config = dict(
    norm='layernorm',
    norm_eps=1e-05,
    positions='rope',
    qk_norm=False,
    bias='none',
    parallel_block=False,
    lr_head=0.0101,
    decay_fraction=0.771,
    doc_mask=False,
    train_tokens=113100000,
)
Each number is 200 + 20 x the weight over its row's rms, rounded and kept within 0 to 999. Layers, rows and columns count from 0. The size before them is the row's rms in percent of the matrix's.

# layer 3 MLP up, 256x64, rms 0.271, rows 198-252, columns 0-63
104,181,214,212,182,217,209,189,197,159,200,197,204,197,194,175,175,188,242,205,207,255,217,208,204,199,229,213,197,209,177,235,191,201,211,208,205,173,216,185,190,223,223,227,165,157,162,215,177,177,218,188,227,210,194,227,182,207,208,200,204,193,228,210,190
118,203,238,195,180,210,200,187,190,235,212,231,169,211,223,215,196,207,188,196,186,153,227,193,226,207,214,189,188,175,200,200,207,189,198,210,206,190,223,233,199,224,217,183,183,177,215,221,208,195,160,211,223,222,228,173,254,178,182,217,180,214,189,209,199
104,239,183,201,196,195,202,209,225,192,195,206,183,216,188,208,205,189,209,236,215,237,180,218,239,203,213,166,221,224,196,167,158,194,187,173,202,211,192,204,234,193,180,193,215,178,205,169,224,182,194,191,207,250,181,169,213,194,211,232,191,193,199,204,227
091,190,183,197,172,201,199,192,206,170,190,216,204,191,190,220,191,188,250,174,237,197,216,191,205,186,189,205,183,189,201,192,220,186,235,202,214,190,213,195,208,234,241,189,217,177,223,165,214,162,195,199,188,191,216,190,247,197,167,228,174,210,208,216,166
090,183,185,182,174,247,207,241,212,187,196,176,162,203,195,203,189,197,206,205,172,179,190,214,199,222,197,203,219,167,209,226,203,248,215,193,212,187,199,223,222,189,212,207,174,211,197,189,222,218,211,211,197,201,153,229,158,205,198,167,217,184,219,189,217
105,197,178,201,196,190,185,185,198,220,216,218,204,183,173,228,164,205,208,236,200,233,183,194,191,219,184,204,196,227,202,205,223,190,246,196,190,236,191,210,221,192,162,178,200,204,220,197,210,208,185,209,178,240,141,209,198,219,204,238,188,181,199,187,222
087,215,221,171,234,215,175,232,191,209,211,208,195,208,191,204,209,216,189,173,200,197,197,178,212,213,162,221,203,161,186,177,175,163,200,194,219,230,227,203,210,185,222,205,221,213,233,206,197,233,175,211,159,188,197,205,199,166,194,175,181,225,183,202,168
103,176,193,226,237,217,214,198,192,195,184,210,217,185,191,230,207,202,203,207,181,182,181,181,226,230,228,201,161,234,139,213,215,178,202,200,178,207,242,220,227,211,196,219,208,233,207,202,215,205,207,208,207,198,176,212,209,209,158,198,208,199,194,212,169
081,220,207,186,190,202,195,241,211,208,209,195,198,186,187,174,222,188,206,247,213,173,203,165,182,207,188,202,203,198,174,216,184,218,214,181,213,201,201,176,191,225,210,172,209,197,204,173,191,173,205,240,151,205,207,228,223,198,234,165,205,208,242,186,219
098,186,233,226,186,185,223,186,192,245,214,242,228,206,222,225,172,233,191,200,200,205,177,179,181,206,196,180,221,239,194,205,169,196,196,183,201,188,213,172,182,224,213,206,175,202,217,213,183,190,203,170,191,217,211,177,180,200,201,198,203,158,192,163,219
096,210,229,203,208,241,199,199,168,187,210,217,218,202,227,208,211,217,182,180,173,206,189,210,181,225,234,192,174,205,229,189,162,205,196,201,191,195,217,172,199,206,201,190,186,174,253,174,208,189,161,196,183,208,200,223,204,214,188,175,196,186,251,224,186
094,193,212,172,200,220,175,178,222,204,234,188,188,209,158,196,198,198,230,184,232,178,199,159,207,197,180,169,197,193,188,182,223,219,222,207,180,197,201,180,218,193,195,196,235,216,221,201,160,217,212,189,213,175,188,234,231,203,160,198,182,211,167,190,209
107,178,204,183,194,222,200,179,211,208,218,185,239,216,174,208,187,176,209,219,207,223,177,164,184,215,202,185,207,187,203,168,198,190,175,190,191,183,236,233,213,179,175,183,217,223,176,240,198,192,213,188,165,216,229,221,216,208,204,198,161,214,164,178,203
092,224,225,229,190,199,183,161,243,227,213,209,197,211,209,205,170,217,163,194,180,180,189,193,202,186,200,194,174,185,197,180,204,177,216,227,174,209,190,219,218,191,231,184,222,184,205,196,172,182,172,198,219,229,208,173,164,163,214,203,219,209,225,181,208
098,192,161,199,189,199,197,255,197,205,176,230,199,196,214,196,226,201,223,231,216,198,205,190,191,170,207,200,219,186,202,184,211,156,189,184,214,188,218,161,223,216,207,168,243,192,202,177,204,166,222,204,177,182,201,209,183,207,174,231,214,197,223,200,225
101,212,181,197,213,182,216,170,248,191,218,212,211,205,204,187,183,189,231,192,162,214,211,196,216,248,195,205,192,202,183,185,179,181,212,183,200,181,204,222,230,204,149,183,206,189,184,206,208,197,251,189,174,184,224,187,212,193,178,196,191,224,203,241,198
095,199,185,190,169,241,179,171,203,189,222,220,220,226,191,192,189,184,208,210,233,220,184,248,205,212,213,187,165,173,203,176,188,201,172,178,203,206,234,192,204,200,222,165,206,187,176,202,198,219,200,204,209,186,224,213,191,161,207,186,168,208,236,211,181
102,177,199,222,214,191,201,169,206,201,209,151,204,247,161,225,217,198,203,179,203,200,175,185,208,210,186,185,182,193,189,233,206,203,218,239,201,210,199,204,169,231,198,218,162,196,186,209,225,192,192,158,207,205,190,213,205,169,201,165,172,211,196,177,193
110,204,162,223,160,193,206,224,203,193,207,209,183,182,192,222,200,200,191,192,226,209,199,239,213,224,238,225,222,209,192,199,188,201,205,197,176,193,199,194,202,213,165,179,145,184,226,193,203,164,187,196,230,175,209,210,207,210,199,214,176,190,256,206,204
097,193,206,179,193,224,197,176,170,208,185,205,228,222,203,206,203,195,195,200,187,193,209,192,205,227,226,194,175,190,230,200,215,184,181,222,223,184,220,245,243,199,185,164,201,193,172,180,229,214,195,193,207,219,174,209,223,186,222,173,139,195,219,188,181
103,191,190,203,201,227,189,169,215,233,206,199,194,193,207,156,162,198,198,200,196,221,222,225,168,187,201,173,188,178,158,212,208,148,210,252,198,196,204,197,201,199,215,198,198,199,218,212,220,218,196,241,183,208,209,195,195,174,178,184,203,210,229,171,220
081,194,189,184,223,215,180,204,186,212,160,218,175,210,205,188,198,195,195,181,252,203,202,218,227,222,191,208,177,202,198,210,219,216,195,184,235,203,175,190,241,238,199,188,175,212,223,188,202,185,218,194,198,209,202,171,213,242,189,228,241,185,198,218,234
085,236,220,133,198,213,216,219,199,191,200,206,162,202,217,178,208,190,202,187,225,201,173,205,189,202,209,150,198,218,184,204,217,224,216,171,206,208,193,210,197,181,194,193,205,211,196,167,212,214,169,209,244,209,180,211,233,232,207,201,182,219,179,199,186
087,167,187,218,212,227,240,232,212,217,199,179,204,185,204,223,195,192,218,185,216,210,182,193,209,210,183,199,175,195,196,192,168,191,197,209,177,166,192,228,255,228,222,196,208,209,211,200,200,193,210,194,253,165,178,212,220,204,182,233,186,193,196,172,217
111,180,200,194,166,197,190,170,184,204,206,201,220,198,221,173,200,229,213,202,240,191,191,220,219,167,194,197,198,196,214,177,211,202,188,216,226,202,264,205,197,230,218,189,177,188,195,184,208,203,213,190,216,200,162,185,235,154,182,194,241,190,206,218,203
098,187,217,213,214,201,176,167,222,199,219,236,193,167,180,176,203,182,201,177,169,216,210,225,204,221,226,162,191,219,185,196,181,182,222,209,196,199,207,165,206,163,232,209,179,191,231,220,209,193,211,174,177,205,169,224,184,212,195,215,186,172,187,175,179
105,196,172,209,206,228,228,202,225,179,182,173,206,235,181,212,193,205,222,220,209,220,180,200,203,193,211,213,228,189,226,207,178,176,218,206,199,220,215,216,178,213,196,178,202,180,198,197,170,174,168,168,175,203,200,194,192,185,217,187,199,155,237,149,222
090,176,205,186,217,182,196,227,163,208,211,226,193,209,209,211,228,212,184,212,211,202,215,169,202,183,196,187,178,184,221,204,143,231,191,172,184,221,219,206,228,229,183,184,201,209,209,199,207,188,218,187,216,202,145,176,222,189,187,182,219,218,183,193,236
108,181,187,194,194,238,202,223,196,215,191,202,195,244,206,187,206,214,179,177,204,215,224,206,191,188,253,169,201,178,222,205,208,186,181,197,229,198,217,211,197,231,187,167,167,193,190,179,201,170,194,185,241,210,171,189,184,221,234,195,201,197,202,228,233
101,220,185,212,225,176,196,197,191,180,205,213,203,222,244,181,190,185,216,210,169,146,227,172,205,196,183,213,167,172,183,189,209,215,165,207,195,198,210,212,223,189,200,169,221,194,191,219,198,189,186,185,167,201,233,209,223,199,196,218,196,217,216,166,162
100,217,157,213,179,208,205,219,206,202,188,196,204,192,181,224,204,178,188,168,167,202,185,213,167,221,188,216,207,195,199,224,223,273,194,166,201,188,216,229,211,197,229,188,184,226,226,192,201,195,217,200,159,194,195,168,204,191,198,205,194,193,191,173,215
110,180,217,168,157,225,214,193,227,163,216,212,184,215,197,173,213,178,174,202,201,194,208,235,211,168,223,195,168,177,197,173,208,179,211,223,197,237,193,218,223,201,217,174,225,176,203,174,193,178,184,213,208,222,200,176,218,204,226,202,196,233,200,214,205
099,218,163,236,194,236,205,190,188,199,221,201,220,168,183,224,206,159,188,178,226,190,188,205,202,227,200,197,185,221,186,183,208,231,175,178,200,175,200,241,209,222,173,189,174,185,229,195,198,185,200,205,202,200,147,212,211,197,193,208,183,218,230,217,183
103,183,225,220,184,177,217,157,204,176,213,210,187,204,173,192,153,191,201,251,196,208,203,195,188,183,197,171,188,206,200,205,219,198,184,170,215,213,197,184,218,216,222,227,229,205,215,172,204,170,221,176,192,202,236,167,233,196,202,204,197,201,238,199,215
109,210,196,215,179,200,240,191,186,168,182,199,209,177,201,224,212,203,235,219,208,213,191,246,180,201,198,206,182,219,197,218,161,201,170,209,181,173,244,177,186,245,188,219,182,227,182,205,209,215,188,180,236,180,196,193,177,209,193,218,199,188,207,215,224
085,189,211,199,257,192,200,207,192,177,185,219,188,210,216,155,162,179,204,198,210,189,202,195,202,202,200,208,196,204,203,189,205,172,238,204,161,190,227,182,156,191,182,214,224,194,218,203,161,184,245,175,219,170,200,202,214,220,204,213,194,201,186,220,220
104,194,201,214,220,189,216,218,228,172,188,192,211,148,210,210,195,178,196,209,198,215,184,202,238,226,204,227,221,189,193,220,203,239,200,175,176,162,241,210,207,175,173,201,173,216,182,237,164,190,201,204,225,187,216,225,207,182,223,207,180,198,195,200,202
099,187,156,204,195,224,201,191,181,211,209,227,206,182,198,237,188,210,189,176,207,197,169,193,171,171,203,191,198,186,211,179,186,222,210,211,191,223,230,198,229,217,203,229,199,225,217,206,179,223,151,171,189,196,212,220,183,252,170,204,225,202,216,191,188
102,188,183,210,183,226,215,161,183,220,195,217,167,191,213,230,183,198,200,184,178,215,192,195,163,204,221,188,209,221,187,213,195,178,197,204,235,185,219,224,221,235,192,195,186,208,199,197,168,218,163,224,216,210,214,168,203,204,152,224,210,194,168,210,233
109,204,219,224,183,197,232,174,212,185,219,208,191,205,166,211,193,175,207,204,157,208,199,179,194,176,212,192,187,201,204,196,203,216,238,236,188,185,197,177,155,211,210,201,186,204,218,194,160,195,209,198,180,210,168,219,189,187,225,212,240,178,244,231,208
085,198,230,174,255,182,230,166,170,197,192,183,210,197,205,206,231,200,173,154,207,210,189,211,204,160,212,182,232,191,170,200,193,220,215,222,207,185,229,168,186,186,180,219,196,213,208,213,222,224,207,192,206,191,207,206,222,183,215,176,205,215,172,193,200
102,229,217,186,214,162,197,205,187,188,181,188,207,195,192,196,208,145,185,204,224,233,230,204,202,204,220,242,195,204,181,198,174,166,195,194,220,180,228,220,204,193,173,167,213,233,196,180,206,196,176,208,213,206,233,183,212,182,182,204,243,224,214,208,195
113,167,220,197,184,232,191,214,237,181,243,215,206,198,192,240,211,182,221,196,204,199,200,206,204,203,190,211,183,168,182,206,226,180,234,172,223,216,213,178,220,195,204,200,223,174,207,186,203,218,191,188,177,162,209,176,240,221,216,176,188,164,212,188,194
109,213,182,221,208,192,179,179,214,196,213,177,218,223,179,209,192,188,187,183,214,232,214,175,164,217,187,197,204,217,150,200,193,203,187,224,215,235,228,202,203,220,237,214,225,238,224,193,206,218,172,174,201,201,211,227,195,193,178,192,195,208,227,179,157
088,202,160,202,204,228,229,200,187,196,204,234,228,170,199,198,186,192,171,196,219,219,191,181,204,235,202,211,182,213,194,165,170,186,216,215,199,166,199,158,182,209,183,170,193,209,235,199,200,175,216,211,194,230,145,197,189,215,199,193,194,186,218,223,202
102,178,163,162,157,215,195,224,200,179,194,220,186,216,225,208,190,203,187,249,201,204,179,217,207,193,205,225,169,212,195,187,176,156,223,207,208,180,213,199,217,206,199,170,192,214,180,213,173,179,185,187,243,187,211,195,229,192,211,206,172,196,212,181,184
109,214,200,201,223,207,204,176,210,225,206,214,210,224,215,196,196,229,203,214,203,214,200,172,186,181,187,208,178,166,187,245,193,179,236,214,185,190,179,202,186,195,218,206,196,198,203,160,218,177,165,190,254,215,160,199,209,177,213,220,172,176,236,193,190
119,231,177,197,189,217,220,218,202,203,184,218,159,197,222,206,184,222,188,208,174,218,177,230,184,171,206,169,232,212,197,171,209,203,213,200,215,189,199,151,218,189,189,180,206,181,210,183,196,199,206,215,204,188,222,174,195,232,207,227,200,183,179,181,259
091,172,207,211,241,189,213,176,207,178,226,202,200,193,197,233,177,195,186,172,202,215,208,229,165,186,220,188,241,205,190,191,226,206,185,183,211,187,204,226,235,217,152,188,187,179,233,217,193,206,215,198,228,205,202,212,207,187,169,188,205,207,161,182,224
103,221,212,198,201,221,178,210,195,208,176,214,210,160,169,185,238,205,191,158,201,210,201,179,233,211,184,199,172,181,196,219,219,191,192,174,204,221,234,212,231,210,204,230,197,224,229,168,239,195,162,204,213,219,202,205,210,200,194,202,195,222,190,160,193
096,193,206,177,232,182,182,175,234,228,228,196,219,197,195,201,177,195,235,183,212,180,181,189,199,191,216,234,201,206,192,218,171,195,190,213,191,204,168,226,152,224,226,167,194,223,208,199,171,179,217,191,202,183,172,211,228,206,213,242,194,205,200,175,200
097,188,184,197,208,202,179,196,195,202,227,179,205,187,165,194,184,200,208,203,202,254,153,200,205,190,194,221,164,199,212,234,181,243,202,196,207,219,198,205,223,219,196,182,193,233,217,190,165,217,210,242,203,175,203,206,156,215,180,216,195,203,211,172,211
104,233,176,175,220,192,183,206,178,178,200,180,234,239,210,217,228,169,192,186,230,172,184,188,181,228,183,235,197,209,177,214,211,210,195,176,193,195,227,237,235,213,207,212,207,221,205,189,197,188,200,194,202,197,162,177,191,202,170,193,203,231,229,213,211
093,185,164,219,206,194,183,204,264,159,226,186,206,203,164,187,203,191,232,229,203,176,213,218,222,218,187,194,213,195,190,177,218,213,228,213,232,200,195,212,189,206,172,183,185,185,215,217,217,181,223,186,214,211,199,210,164,182,216,213,201,213,220,198,234
105,194,220,229,212,192,205,162,189,200,228,165,197,188,191,182,215,175,200,159,204,243,194,209,200,229,195,215,188,180,219,234,192,211,179,228,214,179,237,185,211,192,213,215,208,224,199,223,180,187,203,194,217,193,229,188,157,201,228,197,206,174,163,186,201
# layer 3 MLP down (transposed), 256x64, rms 0.268, rows 198-251, columns 0-63
106,244,233,186,187,217,218,186,198,193,223,194,212,169,184,206,210,185,188,234,198,159,212,185,216,207,204,199,186,218,187,201,209,224,204,195,218,187,226,198,235,206,233,171,184,194,194,220,189,187,194,235,206,162,223,237,203,206,209,177,188,161,209,209,162
109,229,178,187,175,189,174,183,194,216,217,188,175,199,177,209,184,217,218,168,220,189,191,197,172,192,187,181,195,151,179,190,234,222,179,181,211,182,177,193,195,155,189,203,206,228,230,202,232,213,179,194,212,206,218,190,180,164,207,203,211,212,180,240,195
106,204,206,213,207,178,209,232,189,219,197,217,194,187,188,194,207,213,211,173,219,217,202,228,202,225,190,187,222,176,146,202,220,173,191,204,188,208,199,203,178,191,217,179,179,246,175,180,200,210,208,230,155,219,249,182,208,219,166,184,173,186,201,193,195
100,184,197,205,208,203,178,176,217,186,193,224,195,202,180,213,181,162,208,210,177,232,191,195,186,184,206,210,209,204,173,187,227,210,218,217,172,213,189,189,207,194,188,224,172,211,188,174,214,238,190,203,190,206,209,203,194,212,237,180,233,167,152,179,256
095,205,221,194,170,181,189,209,203,130,172,200,185,199,196,194,214,179,204,228,228,193,242,191,203,187,195,198,244,231,211,215,190,179,199,223,200,203,197,205,229,187,217,200,242,205,191,187,181,219,227,228,198,213,232,201,197,210,198,208,210,188,213,197,241
095,210,159,190,207,187,183,199,233,207,178,177,181,202,217,230,188,215,209,201,200,160,188,178,210,184,211,152,186,217,243,179,236,193,197,198,194,207,186,213,178,163,212,221,230,195,183,210,202,208,169,168,189,180,229,183,196,222,200,216,209,187,208,184,174
097,243,212,193,213,230,186,209,206,224,207,185,203,208,240,191,212,196,194,201,183,220,207,220,202,215,164,211,194,208,198,191,206,217,187,178,219,237,191,240,207,175,233,212,166,174,187,174,188,212,170,250,234,216,216,188,230,203,207,186,196,193,191,216,182
106,208,178,216,161,181,175,197,219,193,218,226,219,209,197,169,212,220,224,224,204,176,180,178,203,198,196,204,172,241,164,170,207,179,153,197,199,179,190,200,185,206,205,206,207,213,191,211,201,197,188,202,229,228,154,206,227,194,217,195,199,226,212,170,169
082,232,211,219,198,220,217,208,215,228,199,204,237,234,211,208,172,202,219,196,200,185,193,201,182,205,235,174,187,173,165,246,176,177,197,169,188,178,177,193,186,207,220,182,206,192,197,203,198,209,183,237,206,200,197,167,151,192,190,201,197,166,217,218,195
110,176,201,255,199,213,224,162,200,193,204,185,244,171,197,194,201,177,189,186,199,173,198,205,191,182,206,216,271,223,222,196,181,176,179,207,210,203,215,223,219,183,185,205,208,208,176,214,184,207,165,193,172,186,198,188,202,191,194,199,185,199,201,231,220
104,192,202,179,203,174,237,249,203,186,232,210,265,199,202,195,213,206,200,199,165,185,213,225,196,181,201,182,210,216,230,226,217,205,241,213,215,199,162,182,195,193,191,191,220,160,190,198,219,192,219,195,199,213,181,191,198,196,201,241,202,199,202,203,218
103,232,203,215,206,184,193,201,188,178,194,211,213,210,197,229,202,235,195,184,201,177,152,188,224,193,185,199,202,210,208,219,220,198,173,208,207,169,229,182,233,207,188,228,194,179,201,207,186,171,238,177,228,176,213,199,180,163,198,189,239,182,215,204,159
109,208,177,209,190,171,197,182,228,188,183,213,195,197,227,219,188,227,223,215,194,198,206,186,210,189,183,205,240,201,212,188,208,202,193,226,205,174,171,234,192,196,225,232,178,186,230,176,238,193,206,214,228,183,164,231,180,208,214,231,216,200,249,201,190
098,218,180,197,213,170,225,190,196,195,172,171,202,162,197,183,161,222,204,203,182,190,179,157,190,184,196,177,245,226,197,179,204,215,200,206,201,205,186,217,160,200,218,195,178,166,184,160,183,225,192,201,204,181,175,219,190,213,214,191,236,196,201,175,197
094,211,194,173,215,211,202,155,213,210,198,182,224,188,173,178,172,220,206,226,196,200,196,206,186,205,231,202,210,202,186,217,133,227,193,185,200,198,182,183,183,201,229,200,177,235,193,197,191,211,196,216,181,163,191,223,168,181,198,228,174,208,226,220,210
097,189,170,197,224,225,186,192,182,177,219,164,190,187,221,200,197,182,179,209,179,183,190,188,200,207,158,222,195,200,202,221,198,224,179,179,188,185,196,194,153,215,237,174,185,195,200,201,229,185,194,198,187,213,222,233,214,242,206,165,217,208,227,173,175
099,204,191,151,217,200,201,209,190,212,176,197,209,192,220,231,185,219,189,198,170,238,218,196,207,168,173,182,215,208,217,191,235,148,190,219,182,208,187,188,201,204,201,212,221,185,209,188,178,164,212,210,226,206,214,171,176,250,179,188,205,191,176,206,200
100,184,221,158,188,197,208,214,181,217,175,191,183,236,199,184,213,201,160,218,169,158,211,217,183,206,177,193,191,220,197,176,200,172,207,178,201,200,194,242,181,200,207,185,201,244,194,185,186,214,217,197,218,181,239,171,182,206,226,201,192,176,215,175,209
107,190,242,177,181,185,224,202,187,218,189,188,214,217,181,188,227,226,203,195,182,212,194,185,227,220,198,227,164,196,231,175,225,183,197,147,226,201,189,230,220,175,164,194,209,196,169,185,189,180,184,225,188,211,219,207,181,197,189,172,219,197,207,223,194
089,193,180,217,170,173,183,206,182,217,186,212,218,205,204,195,201,211,178,190,171,179,223,174,206,179,245,200,221,195,183,197,160,187,215,200,227,202,186,193,220,189,201,156,220,226,207,191,223,225,191,217,199,157,209,164,216,211,230,216,208,190,237,183,223
097,184,175,203,194,198,228,189,229,174,215,187,173,161,163,195,201,186,174,204,205,183,180,207,208,221,208,192,212,180,215,192,189,204,210,224,211,198,210,182,171,152,186,230,190,219,198,211,192,211,172,252,192,214,181,215,198,191,199,208,207,181,237,244,175
081,227,223,197,192,195,156,188,197,197,180,180,210,217,208,203,181,173,212,188,169,176,234,212,204,182,198,176,204,201,214,188,194,208,182,236,194,197,177,173,184,165,242,207,215,191,178,195,185,241,187,162,230,184,187,217,230,212,230,194,218,198,222,197,217
086,211,204,225,198,189,192,169,223,197,223,179,217,196,204,181,208,176,187,184,180,221,209,164,184,183,216,192,184,211,245,203,196,162,201,190,221,194,182,197,218,152,205,229,173,196,191,192,200,184,189,235,217,183,181,166,191,197,182,204,193,144,180,178,194
092,178,171,217,214,192,208,205,194,202,222,223,210,218,215,195,213,200,163,226,190,227,231,179,188,158,207,213,210,200,235,172,195,203,235,216,193,203,219,187,187,187,193,229,230,215,163,206,180,191,215,217,183,207,250,190,198,216,198,189,204,202,234,158,193
109,179,236,189,211,196,198,208,213,166,164,224,222,233,228,159,240,209,199,189,187,223,190,200,186,204,218,200,205,240,173,223,203,209,212,212,202,194,159,192,214,167,193,182,208,192,207,183,207,224,178,164,190,173,184,189,210,195,192,205,186,167,209,182,225
096,208,214,203,200,185,206,239,205,191,193,179,174,200,194,188,228,196,186,210,197,160,175,165,212,190,190,196,217,182,223,198,205,190,193,216,209,189,176,193,204,240,230,185,205,183,178,162,214,212,194,255,233,207,213,205,243,179,190,208,228,202,212,231,172
106,204,173,189,223,177,208,224,203,214,245,243,210,213,216,176,197,178,208,224,193,204,177,172,197,183,206,183,213,226,213,185,235,208,179,189,221,170,190,198,222,186,186,210,217,229,218,168,216,221,199,230,190,186,214,218,217,192,195,185,223,162,162,215,201
093,180,208,197,236,204,227,205,192,225,187,222,167,196,170,191,204,137,228,196,205,169,171,207,199,211,196,193,213,220,227,191,192,181,244,213,198,229,185,175,171,188,228,200,204,178,178,202,203,192,213,221,182,217,193,227,178,220,205,197,186,164,197,207,205
097,212,197,207,194,219,211,191,236,194,186,199,160,215,177,204,230,163,188,193,206,183,238,168,199,190,179,203,172,195,232,214,211,191,229,209,213,184,206,196,210,209,199,183,232,202,176,228,232,259,175,225,185,180,228,203,203,208,192,214,205,217,184,221,202
101,181,254,223,231,221,207,179,215,188,223,180,209,239,189,203,202,193,164,200,197,175,220,201,178,196,193,186,212,210,198,209,187,177,163,215,155,199,183,211,208,190,230,200,164,188,221,190,204,210,214,220,188,161,169,194,208,213,199,193,213,179,211,224,229
101,204,217,210,191,211,205,190,188,189,200,222,195,233,187,180,186,212,195,216,202,222,201,193,174,172,221,176,183,200,208,203,206,198,210,163,209,180,200,191,175,245,157,201,215,168,184,210,174,188,173,198,189,207,231,169,163,200,213,162,192,165,177,242,198
111,183,165,214,191,217,162,187,190,200,224,208,215,231,233,208,207,204,195,153,213,197,164,220,233,214,209,221,212,202,178,204,200,211,199,198,198,212,187,195,190,181,181,175,146,181,225,211,198,189,188,199,166,184,235,185,187,221,213,212,193,196,182,159,201
099,180,172,180,238,191,209,207,197,205,205,194,199,201,223,182,214,188,222,221,213,190,185,181,215,180,176,223,182,178,228,201,199,191,250,183,203,245,182,219,208,194,181,211,213,190,234,184,209,207,163,184,179,185,192,175,184,217,184,201,220,182,178,204,145
098,177,200,212,217,214,179,231,196,184,201,189,228,204,206,201,227,211,188,176,203,241,184,192,235,187,212,216,193,200,209,176,175,175,177,190,168,174,232,198,227,235,206,203,167,197,195,187,153,216,217,208,197,175,209,184,171,183,173,196,214,172,214,222,180
104,201,160,206,194,211,218,196,223,216,216,158,203,190,174,182,195,200,198,138,192,169,188,192,221,198,190,199,193,177,199,211,213,205,232,208,185,177,209,163,207,182,199,206,186,195,186,219,185,205,204,222,161,143,195,209,208,190,174,226,215,196,219,205,172
096,212,200,211,201,235,216,208,186,203,189,193,214,203,218,204,186,201,223,220,176,168,227,213,201,221,198,215,201,188,214,196,207,209,214,219,174,216,177,223,258,162,170,261,193,185,222,186,212,184,196,167,222,201,224,215,202,226,211,209,185,176,202,209,227
097,176,186,199,205,198,196,160,210,189,208,237,201,220,219,202,200,193,195,221,210,215,188,225,189,200,185,194,232,206,214,223,178,186,229,225,188,208,221,176,189,164,226,205,175,184,172,213,240,225,164,198,170,210,202,180,216,229,210,208,182,155,167,204,199
093,189,218,171,229,223,168,231,205,190,199,187,182,201,194,174,203,198,185,225,185,185,213,208,221,183,196,195,188,219,214,231,185,162,205,192,219,228,179,238,169,200,183,183,156,163,213,183,191,187,205,209,200,196,205,245,221,207,220,194,225,219,226,205,219
107,191,200,207,228,188,204,191,183,190,143,160,236,213,195,215,199,187,194,184,183,200,216,181,180,176,251,188,218,209,215,180,219,234,214,156,207,191,236,193,188,229,213,183,196,199,215,195,207,208,208,194,167,196,216,220,207,194,180,197,192,187,194,162,224
106,200,210,204,199,178,186,172,223,234,202,197,240,195,222,199,182,242,203,201,175,184,234,194,206,246,205,207,191,231,189,222,233,188,208,213,158,198,226,184,199,191,195,203,183,211,212,174,198,182,206,245,176,187,195,189,201,184,169,224,184,200,203,182,231
089,228,207,194,207,211,224,205,175,226,187,183,199,201,155,234,191,183,207,185,252,200,216,195,207,228,213,235,208,209,181,185,183,174,152,187,191,171,195,192,186,214,203,182,212,207,182,208,198,198,221,202,208,191,222,229,202,173,167,161,210,196,170,215,209
095,216,190,223,202,157,212,221,229,170,244,188,225,218,228,216,174,205,189,218,172,183,226,207,198,176,223,196,195,180,213,191,212,176,197,232,178,205,192,200,185,174,215,195,184,198,178,154,206,192,186,201,222,216,210,169,212,204,221,204,208,231,233,181,182
101,164,163,208,239,228,222,201,199,183,209,196,206,188,225,203,180,170,203,216,187,208,212,232,211,198,195,224,139,194,193,209,203,217,223,210,188,177,159,166,197,186,205,207,178,203,196,193,203,238,197,181,196,196,222,211,171,212,234,212,212,196,227,199,179
108,215,197,205,206,225,200,183,190,229,179,159,206,163,204,204,205,212,178,194,159,173,229,160,194,200,227,191,214,169,225,207,170,196,190,224,195,224,206,211,185,220,192,183,203,223,199,203,161,196,224,168,240,208,224,223,184,211,190,228,216,212,197,183,200
091,223,215,232,222,197,200,186,194,206,212,183,204,224,203,224,216,213,202,229,171,206,212,204,224,186,212,184,197,216,185,195,197,181,200,217,225,181,198,205,231,210,196,247,221,138,227,184,227,175,199,200,183,165,202,186,257,202,206,195,189,214,182,193,205
114,197,172,213,230,172,205,215,244,205,212,208,195,198,226,220,195,171,215,172,207,223,216,197,174,239,221,230,142,187,193,205,197,175,206,187,216,248,215,206,226,219,203,206,207,211,201,195,196,224,192,195,186,201,175,183,194,216,162,215,209,195,221,201,222
101,181,221,187,178,194,183,213,197,218,205,188,205,188,212,198,204,165,207,160,173,224,165,205,191,199,226,209,197,218,236,156,193,224,137,210,221,191,225,197,195,208,206,196,183,212,205,236,201,203,181,195,226,192,225,194,179,203,208,231,221,194,163,187,198
098,175,213,183,218,197,185,179,203,184,224,211,216,243,174,198,202,165,196,221,168,184,175,188,172,214,204,194,198,212,207,239,184,208,174,199,170,213,183,200,205,210,183,164,189,179,187,206,227,175,222,172,216,184,171,224,164,227,209,165,190,214,207,188,205
091,223,170,227,224,231,200,203,201,241,202,188,192,194,221,192,203,203,200,188,186,230,181,201,229,171,225,201,204,227,240,200,168,177,234,168,196,211,206,189,190,194,213,199,203,214,177,189,192,187,159,219,180,211,239,184,211,214,189,209,152,185,215,186,207
105,170,207,195,215,198,201,178,184,185,179,189,195,217,193,179,173,199,241,225,199,235,181,220,210,192,192,199,193,215,185,242,183,156,183,175,204,225,214,233,188,193,214,207,224,191,188,192,193,202,219,218,184,216,236,213,165,192,215,203,197,225,208,213,255
091,178,215,184,202,231,185,218,194,200,183,213,211,191,164,192,201,219,188,187,199,197,215,227,210,176,202,214,181,182,217,210,181,191,196,188,176,212,190,173,223,185,265,225,180,235,227,206,226,169,231,224,187,208,203,201,226,217,158,193,221,195,196,193,177
110,188,227,176,204,203,171,171,177,175,222,185,203,193,229,191,193,212,178,182,167,216,168,217,187,221,201,196,158,240,177,224,210,197,182,210,184,216,193,203,202,212,221,192,193,205,210,230,222,202,205,199,217,210,176,190,193,181,211,195,197,178,134,172,183
109,196,213,166,222,183,189,208,198,188,209,225,228,218,231,214,202,173,226,203,230,178,195,178,174,237,194,218,186,192,203,234,214,199,191,166,209,188,186,208,213,193,222,163,237,172,231,209,209,208,194,236,204,177,214,184,191,181,204,189,226,170,176,211,174
101,207,196,219,165,195,231,191,151,224,199,214,198,163,211,187,208,203,176,193,234,203,214,225,182,163,225,184,200,173,197,217,223,181,190,233,187,172,189,170,191,161,226,191,215,162,202,206,220,221,180,223,189,204,196,198,183,205,206,170,212,205,208,211,208